Each number is 128 + 24 x the weight over its row's rms, rounded and kept within 0 to 255. Layers, rows and columns count from 0. The size above them is the row's rms in percent of the matrix's.

# layer 2 MLP up, 384x96, rms 0.114, rows 173-208, columns 0-95
size [ 93  93  99 108 113 105 120  69 108  91 104 107  99 110 117 101 111  89  94 109 121  93 103 117  76  94 104 107 100 100 115 104  99  64 101 102]
[[156 118 127 139 133 103 121 105  89 121  92 110 119 183 110 118 117 141 135 116 130 105 114 145 128 149 111 125 142 139 108 160 135 145 145 106 129 110 124 120 147 188 138 107 187 121 171 117 195 177 151 134 136 117 121 125  89 154 150 140  97 105 103 102 112 114  95 114 155 155 113 134 128 144  73 142 171 135 139 153 127  66 107 112 144 101 101 137 136 131 113 138 122 139 112 100]
 [124  97 149 129 146 119 104 136 137 160 143 120 108 121  98 144 143 170 115 151 132 128  93 165  78 104 145 122 106 159 103 115 124 141 156 129 129 145 148 119 102 151 120 147 148 137 110 153 117 166 150 135 108 101 150 108 141 156  80 157 121 135 129  91 124  85 154 101 133 127 128 132 105 108 120 116 123  72 156 108 121 112 126  43 178 165 130 110 129 148 142  85 157 112 117 130]
 [150 112 170 139 116 106 143 131 100 161 143 122 116 105 162 128 110 144 132 149 142 101 115 124 108 107 156 134 144 132 117 130 118 160 178 127 115 167 167  84 125 128  86 111 138 152 105 130 137 130  89  70 128 114 143 122 136 164 131 144  85 190 109  92 109  85 164 118 143 126 137 137  97 140 115  86 130  86 148  74 130 144 165 103 157 145 144 131 126 141 140 127 135 128  97 118]
 [165 103 138 100  97 143  89 123 163 145 113 176 120 167  98 171 126  82 145 148 110 140 125 136 184 122 100 143  96 140 123 134 104 111 158 156 146 105 154 126 126 113 103 130 186 133 158  88 142 110 123  63 114 137  94 120 138 142 141 111 131 116 153 141 116 104 158 172 121 130 121 131 182 131  93 143 109 160 135 113 147 115 119 125 157 132 116 121 115 114 105  92 126 138 139 122]
 [113 123 116 144  76 120 160 102  72 120 129 145  98 119 119 159 134 109 122 174 108 128  99 112 148 152 130  96 114 117 140 105 176 159 120 137  88 156 138 120 134 130 110 164 165 141 102 111 137 154 155 126 140 150 120 129 167 108 141 110  98 142 121 117  92 170 144 124 117 157 162 138  87 112 109 123 135 126  78 138 106 103 175 123 136 168 120 157 102 173 140 127 148 132 148  88]
 [139 132 143 115 164  62 171 133 106 134 105 151  90 154 155 148 162 155 127 106 126 121 113 157 136 138 126 142 100  89  98 126 145 106 125 133  91 117 156 107 162 123 124 135 110 142 105 128 115 110 120 134 101 121 141 116  83 166 107  90  90 105 121 117  80  92 148 128 143 138 150 129 102 131 119 171 164 131 173  84 116  82 165 143 152 156 125 135 158 149 132 111 123 120 145 143]
 [137 112 134 161 103 131  95 128 113 170 162 119 128 164 137 107 124 157 144 150 120 158 164 140 103 165 146 112 104 131 128 114 146 156 119 142 125 164 133 105 109 171 107 113 139 137 163 123 123 143 128 114 124 131 108  92 138 154 138 117 136  81  82 130 119 121 112 170 114 145 132 150 125 105 103 159 135  83 110  91 124  96 177 181 113 139 134 169 126 120  66 124 146 102 100  88]
 [122  86 156 143 123 101 121  97 129 104 120 131 123 119 144 136 102 106 169 130 155 138  91 149 102 163 112 200 108 111 113 135 149 140 142 136 185 130 123 109 104 179 127 117 168 132 115 128 172 155 124 141 100 102 109 118 105 142 126 167 131 117 137 105 101 127 126 134 147 193 144 151 102 112 103 121 152 121 127 113 102 108 134 130 173 123 100 144  70 115 131  95 111 150 127 122]
 [131 112 102 155  94 116 138 124 125 114  73 126 112 159 138 120 145 104 129 118 111 103 140 149 127 128 149 163 102 148 140 139 162 119 159 147 119 119 124 160 174 142 113 118 144 143 178 136 196 166 136 148 137 108  95 112 143 135 106 108 108 134  91 121 145 153 175 117 125 140 183 139 103  61 119 100 154 128 120  85 135 155 100 104 142 120 107 137  85 113 124 125 128 155 105 127]
 [107 114  89 120  89 128 153 127 168  77 129 147 108 141 110 119 164 109 117 117 112 110 141 144 102 178  81 147  80  75 129 137 136 128 153 114 140 165 119 138 159 181 171 107  97 152 127 174 121 105 151 163 139 150 127 124 131 152 143 135 110 140 134  95 120 114 121 158 173 123 118 143 146 128 124 155 121 115 112 120 123 106 154 158 108 153 140 123 116 133 128 142 108  79  84 146]
 [152 113 130 130 136  97  86 111 114  97 153 150  93 103 117 170 159 115 152 176 101 124 153 139 142 183 111 127 141 125  94 121 157 143 139 129 116  98  94 137 180 145 128 140 139 158 155  93 124 133 129 140 112 141 149 143 144 141 152 128 146 126 105 139  89 148 154 136 126 149 137 151 148 105 109 116 130 121 149 126 113  86 167 158 115 100  61 146 117 137 113 101 155  67 126 102]
 [ 87 127 128 128  93 182 112 126 130 169 105  84 134 155 147 108 106 112 172 161 117 137 167  87 150 138 102 152 128  96 109 137 112 159 157 180 134 136 123 129 122 124 167 114 130 105 138 140 137 109 120  58 103 126 127 134 135 150 153 138 105 129 151 117 148 103 119 186 104 147 133 127 126 113  84 127 120 126 100 146 143 139 129 147 131 168  95 156 116 102 100 134 128 153 107  90]
 [101 130 174 130 135  76 135 118 105  83 128 146 154 145 121 136 119 128 149 145 128 101  85  86 140 133 147 142 110 107 112  79 119 106 141 127 184 119 161  97 149 136 190 145 131 144 110 121 118 122 149 140  93  93  85 124 168  99  78 126 158 111 125 111 107 125 114 150 134 133 119 147 122 131 133 110 158 125 121  74 112  98 152 130 121 106 146 137  94 149 101 158 139 137 110 162]
 [111 122 151 127 137 133 119 127 106 121 115 101 103 117 130 156 138 102 128 163 146 152 102 119 102 170 163 144 103  94 130 127 125 172 146 152  95 120 176 147 117 156 144  63 149 129 124 151 137  91 136 136  91 123 138 128 103 101 122 104 123 114 104 126 151  81  93 133 149 140 125 148 131 114 106 157 128  65 112 115 118 132 214 126 119 160 142 143 120 129 111 130 133 157  85 124]
 [130 120 145 127 134  99 143  86 167 108 116 148  89 109 152 134 118  77 180 169  83 141  80 141 110 185 163 127 117 153 140 102 123 162 147 146 121 148 136 121 119 137 106 136 169 116 125 143 158 106 123 123 126 131 134 105 145 118 129 114 115  99 172 164  98 165 110 119 147 152 118 152 172 155  89 149 126 136  80 146 114 112 132  95 130  98 141 105 114 123 143 109 137 149 155 130]
 [130 116 167 129 137 107 144 145 100 147 126 152 128 166 138 171 119 120 141 177  98 120 127 104 118 123  53 173 114 155  80 122 149 133 155 140 119 119 175 106 147 123 180 140  93 142 142 110 116  96 102 110  79 164  98 125 120 139 130 133 109 135  92 109 114 123 166 102 126 118 145 125 117 133 120 131 150  98 113 127 126 129 148 111 136 132 147 135  90  52 128 135 148 142 125 135]
 [127  99 135 105 127 137 162 111 132  83 158 121 102 105 165 162 116 103 121 147 111 122 125  98 167 126 124 121  98 155 102 104 118 133 156 161 150 148 129 127 184 139 132 151 119 151 163  91 117 130 117 141  99 129 133 100 170 103 108 132 132 132 165 104  82 132 149 148 127 127 179 134 101 123  89 158 120 129 116 139  88 131 133  88 181 104  98 176 133 130 154 101 146 111 146 101]
 [120 108 127  96 125 143 164 109 163 114  98 105 118 143 143 190 147 118 121 129 146 132  99 134 104 121  81  81 109 150  96 121 154 137 129 137 102 131 111 157 117 151 139 112 161 126 122 105 138 144 145 115 138 133 136 136 138 171 145 114 120 132 124  95  96 104 153 128 124 181  86 175 120 110 103 103 133  94 145 116 122  84 127 149 144 129  83 173 132 136 131 120 118 178 177  85]
 [113 149 149  98 131 104 159 123 123  86 136 114 138 107 141 142  74 127 139 119 100 118 121 129 127 129  88 110 151 144 118 143 136  89 142 142 122 121 109 147 158 179 169 123 163 129 153 144 132  96 148 123 109 112 128 152 177 112 129 117 136 158 164  89 128 146 128 127 134 147 167 152  96 101 123 171 146 135  93  86 131  99 127 106 123 108  97 163  98 122 133  87 130 160 175  76]
 [107 136 173 114 152  88 144 115  81  96 148 152  72 125 164 128 123 140 123 111 148  95 141  82 128 136 110 132 146 115  93 141 106 120 135 140 154 135 119  92 101 151 144 113 152 136 114 189 163 127 104 109 112 103 131 113 131 131  70 156 129 147 164 131 118 102 173 128 197 128 125 138  99 137 130 140 151 109 130 135 139 118 106 125 143 118  96 152 139 149 139  96 142  84 149 125]
 [145 122 124 117  92 122 146  53 165 106 145 109 119 137 158 157 121 112 152 178  84 105  99 113  68 122  99 129 102 149 136 118 175 121 167 142 125 143 145 146 132 180 117  76 118 128 129 125 135 120 149 152 122 128 126  90 147 136 138  99  95 133 164 102 106  92 131 142 148 163 160 144  99 125 114 121 128 131 115 110 125 129 172 143 131 142 108 152 112 111  82 115 141 120 115 129]
 [151 159 123 172 130  88 150 109 126  77 106 165 124 134 176 127 135 143 157 112  91 136 118 126 151 105 110 116 155 131  92 132 133 115 123 139 137 169 135 110 144 150 143 104 152 101 106 128 163 165 123 120 126  88  93  94 166 115 125 134 116 107 131  81 102 182 149 133 168 125 165 126 125 104 111 143 141 118  96 108 140 114 128 195 111 100 137 166  97 134 131 120 112 141 117 146]
 [105 117 136 116 148 120 136 148  79 122 143 122  77 112 133 155 153 107 173 104  89 149 113 180  91 130 144 140 101 128  94 113 135 133 128 140 109 116 140 141 134 128 123  84  98 168 167 135 137 161  87 139 124 102 142 135 124  99 138 121 112 108 133 133 108 157 165 149 146 146 119 151 141  81 140 169 155  94  59 123 130 121 115 133 149  93 152 147 151 170 128  98 127 104 119 141]
 [169 124 137 157  93 111 148 120 133 157 128  94  88 112 138 107  81 117 125 110 133 117 144  87 124 129 112 140  91 174 167 104 163  95 150 154 131 130 122 115 159 148  80 130 111 133 158 132 185 138 135 143  88 129 129 137 115 117 119 117 113 156 118 129 143 136 170 156 129 159 136 159 109 121 120  98 127 107 138  79 107 136 152 143 174 173 120 144 101 139 108  85 162 120 111 110]
 [ 86 118 106  99 104 121 129 102 121 111  98 109 128 124 114 104 123 110 138 174 118 117 132 134 110 176  91 125 131 136 105 144 200 159 142 154 157 137 106 144 121 136 139 134 113 176 138 135 140 103 152 108  91 118 140 158 138 110 110 148 113 135 115 103 153 126 125 134 128 162 107 186 112  59  90 153 139  83 132 118 118 104 152 123 114 156  87 133  94 122 129 132 174 131 123 118]
 [141 127 134 129 114 136 125 116 116  84 102 104 109 140 150 143 128  79 124 133 122 104 135 162  77 151 154 144 142 121 109 114 147 154 150 144 113 185 134 135 154 162  92  76 113 145 140 102 168 121 122 133 135 111 109 152 105 110 151 103 124  73 134 100 123 150 151 133 140 178 124 152  74 102  96 137 138 134 134 157 134 120 135 135 144 117 104 165  91 100 118 114 194 131 120 135]
 [128 109 127 140 102 146 153 129 126 116 104 141 104 151 159 174 128  68 123 151  89 101  98 102 144 117 103 143 103 172 135 130 164 106 133 178 126 124 146 149 120 130  90 138  99 164  93 120 110  81 113  67  89 138 131 114 166 147 114 149  86 162 119 113 111 121 145 124 122 136 132 160 161 137  94 133 119 107 148 143 145 146 122 115 140 175 118 146 113 121 139 109 159 165 142 129]
 [115  99 117 129 128 148 126 134 143 163 141 104 114 126 124 107 122 128 124 112 141  97 133 161  97 167 151 154  90 150 127 116 171 144 137 146 111 122 134 127 105 147 118 139 138 165 177 149 147 103 127 155 113 129 120  91 133 142  81 116 108 164 110 119  90 102  93 154 172 176 123 150 125 129 118 103 121  82 132  86  71 134 189 136 141 157 116 144 115 108 111 132 140 122  86  92]
 [139 142 166 158 135  81 130 117 133 154 153 152  87 121 117 128 132 139 137  87 135 128 124 138  73 122 134 102 120 109 169 154 116 117 124 132 118 103 157 108 153 151  88  72 149 126  91 114 133  98 146 157 133  69 110  91 143 118 154 143 130 139 146 113 129 121 139 118 140 138 116 141 121 110 130 184 124 102 172 130 142  83 114 100 178 117 114 140 116 123 147  67 145 108 133 108]
 [143 145 166 100 130 143 112 106 124 153  89  96  77 118 146 184 124 103 148 126 138 126 132 161 104 133 156 125 129 168 109 138 113 162 151 123 105 143 159 128 108 133 139  83 164 122 100 113 114  94 162 151 111  77 136  93 151 141 141 117 147 139 142  96 116  82 137 120 116 123 114 134  89  68 113 126 117 164 146 126 124  99 174 160 153 125 171 153 114 129 111 139 125 116 139 141]
 [124 125 121 159 125 123 106 109 142 152 132 138  91 121 141 117 124 107 140 160 151 146 102 114  56 146 125 137 108 173 131 106 165 128 114 179 109 113 158 138 125 157 134 113 154 132 131  81 140 110 116 124  79 139 137  96 126 103 105 113 115 132 158 144 120  87 133 140 119 143 178 163 150 138  85 101 119 132 130 123 117 104 179 134 142 169  81 145 103 134 132 103 165 166 138  93]
 [ 76 150 186 135 139  78 127 124 117 131 125 124 119 184 139 123 117  82 162  98 100 107 124 160 118 127 126 129  96 130 129 124 115 123 114 138 128 104 153  96 141 146 154 141 153 143 167 116 114 143 134 160 101 140 113 104 103 131 125 140 154 100 143 143  99 108 111 122 157 132 162 168 141  91 143 176 120 163 113 140 111  83 162 161 135 100 169 115 108 156  88 127 119 162 126 143]
 [ 97 125 170 108 110 134 152  80  74 141 135  67 120 125 112 164 128 126 132 141 105  63 122 124 145 171 119 126 170  97 119 113 183 160 133 122  99 117 129 152 176 116 130 150 170 143 128 145 171 126 128 141 142 146 113 146 137 141 138 100 136  92  63 116 129 108 106 103 130 180 120 149 109 122 132 134 153 100 131 118 120 122 156 107 124 144 122 115 102 132 121 117 132 140 136 126]
 [111  97 133 131  97 130 156 107 132  87 118 122 110 138 143 148 136 110 113 138 133  98  97 138 140 140 101 141 130 119 101 148 167 129 154 169 112 162 115 109 154 154 140 141 122 131 158 136 154 124 107 139 116 121 110 103 121 129 128 145 116 116  88  81 114 150 132 165 158 195 109 161 110 118  87 149 157 119 152 112 119 108 166 113 134 164  96 132  65 101 115 109 192 139 108 100]
 [ 95 115 125 109  92 132 117 133 121 147 126 165  93 102 100  82 115 137 116 118  93  67 146 139 101 121 128 132 154 124 129  92 174 111 122 192  93 196 155 150 136 126 116 131 117 126 109 114 134 134 135 136 107 104 136  75 146 108 126 106 110 139 176 143 123 122 162 135 112 137 143 126 101 101 121 134 172  97 170 172 133 142 121 121 164 153 132 154 113 109 131 136 143 150 123 132]
 [ 94 102  99 122 105 120 134  99 109 112 151 138 115 157 127 119  69 134 155 120  94 113 148 157 140 134 132 117  87 112 128 170  93  94 143 159 111 137 171 120 140 136 151 100 123 177 171 124 126  81  81 120 128 148 144 132 116 111 120 132 145  93 135 103 125  98 164 144 128 147 132 117 158  68 100 169 149 137 110 150 101 122 170 111 129 140  99 135 108 138 143 142 162 132 144  98]]
# layer 2 MLP down (transposed), 384x96, rms 0.0811, rows 173-208, columns 0-95
size [ 86  87  87  96 117  87 103  82  95  76  87  93 104 112 123  89 106  80  74 114 153  92  96 113 115 108 121 110 116  81  92 101  79  98  97 104]
[[156 170 102 132 130  91 102  90 109 107 124 133 122 153 119  94 121 141 129 139 126 106 143 146 107 160 104 142 119  88 142 142 105 157 142 101 139  82 175 121 122 158 131 135 127 100 133 116 156 141 139  81 132 132 129  94 223 120 156 111 113 148 122 110  83 122 122 131 144 182 156  88 141 116 154 125 131 160 116 134 146 130 133 119 120 174 107 128 147 146 133 126 131  85 119 145]
 [136 113 148 125 110 130 121 126 134 141 211 113 118 119 145 142  93  90  94  99 115  96 101 132 176 146 168 161  94 113 131 115 105 128 105  99 127 158 152 147 129  85  78 156 114 140 163 129  97 166  99 125 151 154 125 143 103 115 123 123  86 121 125 104 137 161 167 163 102 128 169 137 144 134 101 111 139 116 121 115 131 135 166 133  89 110 120 167 155 116 146 129 125 124 121 126]
 [108 161 114 158 102 116 128 145 155 114 124 104 146 152 149 133 126 138 147  98 142 119 150 106 127 116 126 135 103 118 128  65 158 108  94 145 141 166  68  97 128 160 134 112  89 165 131 100 134 177 124 140 151 130 130 110 102  93 151 140 146 166 126 128 133 152 107 129 154 112 111 167 111 150  84 106 120 125  90 164  89 158 131 172 102 124 117 129 122 112 103 109 149 124 178 116]
 [145 128 135 175 139 111 145  94 152 136 134 118 110 108  88  96 153 136 141  99 127 121 128 104 135  93 109 104 178 125 135 115 163 116 128  73 137 167 147 121 180 143 143 122 139 145 147 149 117 121 144 113 140 133 140 174 110 111 120 158 123  94 115 137  97 102 134  88 149 137 122 120 110 116 183 131 118 102 125 137  76 161 124  88 141 158 136 152 137 107 132 107 112  95 117 196]
 [147 126  92  94 129 137 147  99  93 135 108 116 113 164 109 124  98 110 113 119 112 137  99  71 141 151 126 134 144 154 191 117 106 107 142  66  77 143 134 139  95 153 147 142 116 133 150 112 113 123 138 120 146 125 148 116  81 114 123 136 101 156 130 114 128 120 130 144 112 144 105 185 137 134 134 181 120 147 104 124 123 188 143 132 112 136 159 122 150 160 110 127 168  96 156 123]
 [ 93 151 134 148 175 145 141 121 139 109 157  94 141 180 136 143 189 125 108 131 102 159  79 115 111 136 108 155  92 151 111  93 137 110 100 116 120  91 126 104 130 177 121 140 128 139 127 118 137 145 125 133  90 164 115 141 132 136 149 140 140 106 124  83 114 141  96 121 160  88 110  84 148  79 118 143 111 116 143 126 135  99 132 143 148 113 127 144 129 111 112 135 182 129 118 180]
 [110 133 113  97 128  76 115 127 151  90 115 134 166 108 129 147 139 116 120 177  95 180 156 166 133 148 108 161 129  84 120  86 109 110 128 120 126 143 141 154 110 137 136 144 135 158 121 123 148 115 145 130 118 135 109 172 141  94 162 138 124  87 111 136 107  87  94 153 120 119 175 141 107  91 119 175 130 144 105 120  99  93 136  97 127  90 155 149 141 150 139 118 160 128 168 122]
 [134  88 130 146 127 120 133 109 128 110 101 130 127 108 133 138 129 128 141 141 144 119 101 119 149 157 127 166 118 140 115 132 130 124 115 117 127 114 118  98 124 138 148 122 121 192 145 114 133 148  78 162 105 116 126 115 123 128 120 132 139 135 119 113 139 126 114 144 162 222 125 217 116  88 121 167 158 129 128 134  70  97 133 120 171 131  98 143  85 110 110 103 117 123 135 160]
 [144 109 162 151  77 136  82 143 143 125 123 107 107 110 139 103 160 138  66 127 145 117 107 129 123 121  80 153 125 135 122 144 119 149 163 169 133 175 141 127 161 121 156 120 124 190 116 122 137 128  89 146 134 148  95 139 145 165 115 100 138 124  94 123 154 140 141 128  93 127 101 133 145 165 119 147  75 126 153 114  98 147 142 126 114 109 138 102 108 155 129 137 140 178  91 107]
 [166 158 143 113 148  86 128 146 115 137  80 113 181 110  95 143 110 150 136 151 146 132 106 113 120  98 106 117  96 148 188  98 110 123 120 182 151 112  70 110 132 131 147 157 169 131 118 122 105 152 123 152 102 150 111 103 149 120 136 130 144 128 120 125 122 133 107 139 131 160 143 113  87 133 126 111 119 163 100 127 147 117 159 185 132 125 107 151 152 125 114 186  99 116 136 121]
 [127 103  77 119 116  92 127 147 144 133 106 109 131 120 112 141 143 101 177  92 174 146 146 101 130  88 133 121 109 143 156 125 106  97 108 141 140 127 146  92 103 122 154 127 134 115 114 103 200 126 144 127 135 144  83 102 142  84  87  97 131 125 124 100 156 112  81 123 144 126 185 145 171 172 124 132 126 142 124 139 134 146 139 149 179 131 131 123 104 128 140 133 155 149 144 121]
 [102 115 113 157 130  93 139 169 135 140 188 111 114 101  90 121  88  96 131 154 110  80 116 138 119 113 101 147 119 105 164 148 119 145  98  89 150 164 129 104 157 111 149 154 122 135 110 103 144 173 108  94 136 132 169 144 117 118 131 149 126 132 120  89 146 109 145  95 148 142 116 114 135 108  96  93 110 145 123 172 117 116 155 114 154 138 143 127 122 194 129 121 143 161 115 158]
 [123 122  73 128  92 175 149 105 145 132 129 118  99 136 122  86 134 128 154 132 114 134 117  94 109 151 127 171  83 125 103 109 142 114 128 121 110 108  97 109 116 122  68 116  97 100 137 173 135 153 148 169 162 147 120 129 100  98 142 106 114 184 138 138 160 144 107 127 123 125 153 163 149 117 102 163 148 120 103 136 124 178 104 162 125 100 156 162 123 143 142  99 125 109 134 112]
 [110 131 129 105 133 121 112 128 123 125 120 115  98 104 190 137 101 111 163 140 148 106 132  99 149 145 112 122 155 109 130 152 107 137  64 105 168 111 110 123 117 150 105  93 138 122  71 104 178 133 203 119 127 132 102 114  94 119 155 121 168 154 106 107 176 116 129 110 132 129 136 150 127 114 109 150 129 104 122 145 160 142 124 114 141 145 139 123 171 122 155 152 176 107 117 108]
 [100  87  74 145 171 159 141  97 118 130 131 143 152 123 120 164 169 133 169 144 120 143 109 162 120 132 146  94 148 130  94  94 119 139 148 104 154 106 114 118  82 136 148 170 138 131 138 105 163 156  93 101 120 125 113 158 152 137 153 130 156  71 133 130 108 134  96 103 135 163 109 109 116 166 117 131 147 118 110 132 125 107 130 150 144 130  91  90 123 142  88 120 110 133 167 100]
 [140 137  53 165 100 146 154 161 121 122 123 161  73  90 139 110 140 138 122 118 126 109 162 159 120 143 125 108 107  93 145 139 185 104 116  86 100 149 127 140 106 157 139 116 105 135 102  92 112 118 100 177  96 129  96 141 125 146 130  94 115 132 130 161 121 115 137 118 142 149 112 118 174 153 151 113 140 147 129 116 125 119 113 133 114 128 146 131 154 110 131 117 127 191 164  95]
 [109 157 115 120 155 117  95  96  83 126 113 131 131 115 118  97 102 199 148 107 135  98 122 115 153 106 134  92  51 129 141 130 159  80 101 108 154 130 136 152 143 138 154  83 133 134 124 131 152 138 137 182 155 157 125 172 125  97 162 115 140 134 124 136 139 104 112 141 147 144 122 127 124 143 138 131 128 146 137 120 152 122 125 153 159 100 141 160 114 116 124 107 111  91 158 178]
 [142  97 153 172 116 125 131 114 127  82 100 149 128 163 142 125 133 131 139 153 133 153 127  89 127 137  73 158 161 146 135 109 163 170 140 163 133 123 113  97 131 118 126 120 141 179 169 143 132 116  70 111 143 141 118 140 114 113 106 120 140 124 112 133 141 151 145 120 141 183  97 113  96 109 111 132 116 161 147 116  79 103 152 120 160 132 151 122  93 157 129 140  80 120 107  82]
 [120 106 171  72 115 163 159 136 133 122 110  98 166  93 120 160 101 117 140 142 114 102 146  94 133 157 135 141 160 141 118 150  80  94 117 164 166 119 157 125 140 142 150  68 147 115  96  86 109 145 117 129 111 139 103 107 121 114 162 127 174 161 117 182 136 172 120 110 126 144 115 138 103 110 148 126 128 119 129 103  84 125 114 110 109 127 119 155 122 113 116 119 161 136 149 113]
 [146 151 154 175 143  85 155 116 104 148 133 121  89  91 126 110 124 126 126 124 149 134 134 160 147 135 159 103 125 147  99 129 140 132 142 128 121 149 163 124  88 143 106 138 158 125 128 104 128 129 123 105 146  91 122 133 137 105 165 147  88 119 101 119 121 172 157 104 125  93 120  99 115 128 185 118 140 128 149 152 215  94 146 130 134 139 131 127 117 147 134 154  79  70 112 122]
 [119 140  91 138  98  94  96 131 109 124 138 112 143 139 143 114 111 102 161 114 107 139 148 103 149 139  85  90 182 114 162  97 113 121 126  83 156  95 134 123 166 132 197 139 109 165  86  93 128 161 128 128 142 114  98 175 157 191 129 148 131 140 117 152 120 115 110 133 119 124 124 139 141 129 102 139 178 157 148 108 114 134 121 129 112 119 139 103 100 126 128 139 116 170 132 138]
 [ 72 125 111 138 131 158  91 122 161 174 113 109 170 165 152  73 127 141 120 111 174 141 139 127 111 127 158 149 123 123  97 110 112 122 116 144  91  98 132 144 156 137 121 126 110 151 122 148 136 125  90 134 123 149 141 150 111 100 122 108  94  97  69 122 159  88 152 150 139 165 152 177 168 144 155 102 124 108 123 140 121 117 118 120 140 131 116 120 139 112 104 103 159  95 147  91]
 [198 111 141 137 134 112 130 122 114 124 111  95 147 134 126 121 150 151 119 100 132 113 151 134 116 141 193 147 147 119 117 159  91 114 111 134 161 125 115  98  98 110 136 127 118  94 141 123 125 129 151 139 169  77  96 136 154 114 126 117 144 161 136 131 150 100 127 144 102 150  78 145 111  89 129 155 169 150  75 142  75 151 128 118 105 151 134 163 148 121 102 143 142  94 125 165]
 [158 121 133 117  90 132 116  72  76 103 145 138 120 125 122 135  98  86  97  86 142 125 139 151 172 129 139 115  86 143 154 171 140 142 153 114 143 111 130 120 127 131 135 166 153 155 110 163 159 159 112 147 124 139  74 124 146 123 131  91 119  67 138 161 149  94 135 138 118 142 153 146 130 113 158 117 113  92 120  91 154 149 129 133 129 158 110 111 119 150 144 163 159 112 139  98]
 [121  74 118  92 111 134 137 106 128  96 103 129 110 147 112 117 139 132 124 178 104  95 129 148 117 154 136 123 137 147 124 139 154 167 118 171 132 118 144 123 135 152 150 115 143 177 137  95 116 137 115 101  86 113 134 124 146 156 114 133 103 114 133 114 119 114 131 151 132 188 126 197 120  76 110 153 162 102 130 112  88  81 155 115 178 134  95 155 113  98 122 133 142 113 128 145]
 [122  96 136 147 128 122 114  87 126 135 139 115 108 124 117 162 129 128 148 138 111 126  83 131 140 195 142 136 128 141 106 155 160 137 165 173 136 101 150 124 137 131 152 108 137 161 129  72 152 118  96 150  95 124 100 150 133 125 122 122 110 136 100 131 124 131 146 147 147 193 118 170 116 101  75 145 103 129 111 123  56  99 130 150 145 146 148 108  99 155  98 134 142  99 122 113]
 [130 141 120 116 109 164 161  99 135 150 129 146 122 109 127 125 108 109 150 156 149 195 118 149 136 157 120 147 142  92 109 134 121 133 133 102 129 109 156  85 105 158 142 124  92 125 120 142 140 110 135 109 197 112 106 120 125 133 108 126  96 101  98 138 129 153 104 134 150 148 113 127 140 149 196 103 157 122  85 122 161 100 102 138 134  88  99 130 149 100 102  98 122 129 188 147]
 [100  99 126 159 150 136  82  78 107 119 131 153 126 194 143 139 121 117 121 144 136 158 120 158 119 119 147 149  99 123 159 118 153 141 129 111 111 115  99 134 107  95 115 130 138 174 107 137 170 117 130 152 122 121 117 146 100 118  92 168  56 137  62 138  95 137 104 113 144 137 122 123 178 172 147 121 125 115 128  95 132 118 144 118 136 105 153 113 145 113 160 109 147 132 131 145]
 [107 160 101  88 122  94 156 127 143 136 155 131 124 154 124 128 108 112 143  96 103 123 154 153 172 104 133 129 144  91 105 108 133 136 157  91 135 143 100 130 136 119  94 198 131 132  99 146 135 146 131 172 115 137 156 126  77 124 106 179 111 112 119 161 133 143 175 111 144 107 149 135 125  78 151 136 142  89 134 116 137 113  99  93 123 154 114 127 135 111 152 148 108  94 156 166]
 [100 139 153 129 122  48 119 166 110 151 126 153 150 164 151 140 128 146 156 128 137 117 159 155 120 145  96 126 163  95 110 170  92 118  92 101 124 124 147 138 123 136 113 141 120 144  99 145 131 128 194 124 156  99 125 136 128 165 161 109 118  64 126 127 106 168  90 131 138  86 121 132 126 109 141 107 165 119  98 119 143 123 105  99 137 147  97 123 142 112 113 104 128 125 156 141]
 [105 126 149 147 116 105 108  97 129 123 100 143  89 147 139 137 146 129 153 167 160 128  86 116 127 125 133 140 123 136 175 105 119 118 141 121 166 114  97 128 148 155 173 100 151 183 117 127 118 126 126 112  84 162  92 129 138  59 138 105 128 152 103 131 123 130 144 146 134 163 139 142 148 108 101 122 145 178  86 105 164 137 133  91 109 101 116 120 162  95 120 105 151 166 122 101]
 [104 136 111 112 159 135 140 157 136  93 134 153 161 134 124  94 155 108 148 164  89 101 109 139 149 131 102  96 159  91 136 145  96 164 132 147 128 116 154  73 138 148 108 149  80 105 117 127 135 125 106 140 113 116 117 108 145 133 107 138 123 126 160  98 149 118 134 150 157 158  80 145 135 132 113 152 135 151 119 163 153 142  99 123 127  92 152 129 128 106  99  76 118 166 149 195]
 [187 103  74 120  70  92  84 121 176 141 113 128 131 125 132 132 145 138  61 151 142 114 111 152  92 109 129 129  80 135 148 124 125 139 170  98 127 124 139 170 157 149 184 147 138  81 133 125 113 176 143 116 137 115 119 129 188 132 134 145 124 128 108 118 121 111 150 116 108 135 142 133 109  91 113 140 129 139 125 110 113 140 139 149 152 108 131 123 125 132 134 131 153 151  96 132]
 [107  74 138 147 141 129 128 100 134 114 119 120 110 137 138 142 145 113 124 141 109 106  88 109 136 175 108 125 116 154 146 126 149 133 133 156 149 124 143 124 104 153 145 116 129 186 134 114 137 155 111 127 102 123 133 129 111 117 133 125  96 122 120  97 116 101 129 136 125 212 122 191 154  87  94 153 122 119 110  90  83  84 139 134 175 154 118 162  83  97 139 147 154 124 117 132]
 [ 86 145 122  93 164 139 117 116 115 128  60 129 137 160 148 114  91 130 151 134 126 180 178 122  67 161 184 163  99 142 139 158 148 138 122 155 107 108  54 107 112 114 131 117 113 130 139 101 150 128 125 114 125 119 143 155 120 153 138 151 150 142 141 127 109 104 121 129 147 133 152 110 107 137 134 134 121 110 111 103 113 161  93 126 153 111 138 150 156 108 126 140 142 104 130 166]
 [103 169 128 139 127 168 115 130 163 135  81  96 105 123 149 142 120 140  72 134  93 113 166 110 152 153 147 127  96 110 131 170 110 120 133 114 132 125 118 126 148 106 172 132 118 106 171 168 156 123 107  92 123 152 130  78 148 144 126 151 126 102 149 159 154 127 127 103 130 157 121 117 137 123  84 100 157 129 121 122 178 143 145 135 133 135  62 102  93 148 121 145 101 146 114 121]]